From a checkpoint of a small transformer trained on Wikipedia: MLP 2048 squared ReLU, value embeddings.
Each number is 128 + 32 x the weight over its row's rms, rounded and kept within 0 to 255. Layers, rows and columns count from 0. Numbers have three digits each. The size before them is the row's rms in percent of the matrix's.

# down: layer 8 MLP down (transposed), 2048x512, rms 0.0135, rows 553-563, columns 0-127
# up: layer 8 MLP up, 2048x512, rms 0.0544, rows 554-563, columns 0-127
down553 103:158076129170201107198155126144093084124110101115068004183152165073077146098147125141163096173120144148159132147157115099150177143181138100208080115148093178111111113197090056095077100102115131071171131124145165120125138134106073116137058146170141127158081154099095085166138161157140166111125105128120098126105125177094176154086166071120123101107136089134139099132130144143128132106141
up554 102:112154125130101119120178123115157167111140119110107112140073148131138148153078123129148124122154137143118149085117139138140093141150146117150117113107081170173154101116186165129124174179164204121168074095114130140148136192124147123090184128172077127195123121112117166150142141116104138156138129190131147121125126073081134109104158068181162164111066132109159158107138112096120045115103
down554 100:152167131158089138087154124147148137099090106130098063168107135146152138077121114095091060155109129115121115070056138082105159160141095177068192144096132104156134132113165157117129144082130139154148120119077113100159109141173082147125125070163112118131074101148132162099126164111065142145151050167136102125099134168099131139152188110115158141069070158083104117152097136082114063162094
up555 104:138152168157125120104165085179150183144173140072129178069154178163122174145092122161086144101109128084072131130145213136079137175178120088136128109126147122187107158101147141129069106066131140100163113120122154146137115100138147110101109095119064114159128102128099141154094199093079122169119128165117146176058198109141135133120084173101062127051134170141123134104132145119130173142141
down555 107:086152123111119132141093109109180137069159175127095102116123128134171103110065106126167182130145143193093136120123035177119098178093124109132136149107149130168115083122127078095087160135124192178129097168211109173135120078139089131064051112111123094151147153118096114076148121147158113082159143126134142134122106053138091141089084149065178129096089087159096096123143143133081117132182
up556 102:201139167140173100157169160111160126097130206060129108106110102164135071076144145153158105121085094099156147097188121168161195105084129130138137087183085165164126155121195117169122122087113134125137108156107146156135115109104173180135101125171094170078159091073139063117103087119114171145124137141125136144096193152111103106076126133084127133135080165138164155121103132170152113128151
down556 105:079084095093058117150129086073087109170103108176102113146154123156204193086142092136097137131139118159161178129090177099111113089102161167122109122123127143129182169109133168109122099152134122173084163147114120110086147201110171084120111122132113109166121115168175161129147124053108151119161110160142096123159189180135109188114135145155181067158132130144106148142161075162149168137120
up557 084:169140108128106103123084168135140064124117076119130104108168233081162131100125133061164117216179151201125140134058122134105157137148166112149143123143093106104126076127079150147125093155161156178133179155159073100170114135184094143089164152153222116158127130152136099130131129116169105033083109071102075139103166160128132175077135101181149133156143128136113134134100099124105132120098
down557 092:106051122102191172135134074103139161100126158150125130110117064089119106184100124169077129080103081131148104162117165090133098136124106133098115091097123172145146176106107106113157180104101135098108107159080118181098149076132098150178142182104025165070101190137073167125120071096101137163191158158120128166103146114119098127153126148049119125135162126118212128146132135120133137181156
up558 094:207152164077092185127113113106127173137099111151090089131136133140108129077123133185161142141178144063134114161163186120149103130086111095196090073167152161113107145162138121167141165114141168068118138143078127142199135149158121161139164126123128114166122065069095129136132188142111141141195105114179155085127127193111107091169065116112085190100030143140135100103147126050201099135096
down558 093:092104108149123120176095112145071103083108106138131132112124129133162127112101159060085130109115121145166161142066141127177129125152198124096111157115122134102131094133137107133134086190128168083143073073115161120155171144137137093077138128128167151134112158149129098110112139107098189062123099075121207085163100047108099114082118150084109176124092076107157070108124148087142119177117
up559 102:174096107164123137149140095084142098192125130093123173135145161056092108142153138157100168177118107128134129135130158108131171129133162154089138073154167171080085161117069130109157118171155077155116107162075106163104114071159129138103140146089114131146091129052162177119116144076119125128108118135158081151133201106082108087076139154066090142128183110070047115154166129094139105125068
down559 102:200160144103107157152131126089117144143157178104090135131153128138153156112093133178096171082101129168120081101149096093096104108165177119082111060088053127138133128139141161120115059112181163065088120078135111141128152099174087152121097110155096140100137163113084165141141145132109119167151157152117092170157167127163172123171141134114085143124111113151089111141091111104125088111082
up560 097:141118167114151153166157119130056082075190122182115096136115098130119159144141152117139161156147105081119110111081144125210146152141175066092140089209175102153099080123119152130103126168150069138133104100145157141118114121085149079142101183095148121063179131161086144165130114060118138073150104158132167099126121107134081172155189132180092167146113126111122121101096085145161125166101
down560 099:146099135128178140120152131087104173167124088096150089051134113154156187125110073136129160084088105127155144046118138169098148166117131133136097167111117124149169141080116156155087188093229152141194157201143230075096149088125149129101163162117131131143102137162154147094119132089112144111166151125149107105100144152132079079096107130148116214108119121077140103113138185114152134101094
up561 109:135127123159108200152180191141127134077166230109137193156108091132140104110115153135121121098093087083117113100108095139104110115170091170115129084052194077128149147160114149145133071128124119113179102151118147161088082107107127146134088119147110192107193089034153128102111150157144134125160120139178092099136144149137146147122086149156142096128111095145138129128147208129139102123168
down561 106:096145141160113160145082121126101127165165027130155056117096147065104066109074136085107114140191164104185090143128092113088142118097124116121094186056059135131089089112165101129032109077135098113136126122149156157163103110122114160116109176148131070193137205111110060152088089145145101109157141172144096144106081087097076121100072148106114114139133152165173090113121116090083106091179
up562 097:113101108148112153150160138174149116092087142109159117092109123150076092115144138122211127128095106107119143138158182152177109123122177134017170105146094099105200160156131154107128101199110074082100128177149093089108142105117113171121134148114142171166099169138077186112065197100096151184219103139075135146095097131149152096130189158112146108157128151077104152116067108137114118110113
down562 096:112103140099152188137109131103162181150101139122188113141172205053115109122124164141132091104129110114153064062145128099096059152126099121138112137118135167155106115123142132111105088165137140149121101148145152165165087183141088134131122119064123105148131117096142152121160106110171160169153161129115159123170096139114102095126132132203133146128136155095025175139171077131109092116087
up563 099:178138092126149126111150100169157136120104225122096126102147125170127085098180154148161184067138167126126077123125097164190143190090041079144135147088148119121112170105148104116138130097145155123161133108121127106135120160099129137125133109086094151087145071107158135149147122164160168129164095111143070124135123128182174122128161148105146102086084112139063117087111179128125070193133
down563 097:152108184097153244142131078137120153122118122108140204134138131103086100174119188089131079148137079093105108106096166089203154128135091090202112172142105135122091099117156116144106135132142075126100111152116146077118159127070171054154085122085136126107149120136105094102113116049158115123136156137139138127135103157134099186091152133079099112164130095108178123109181109097206172145133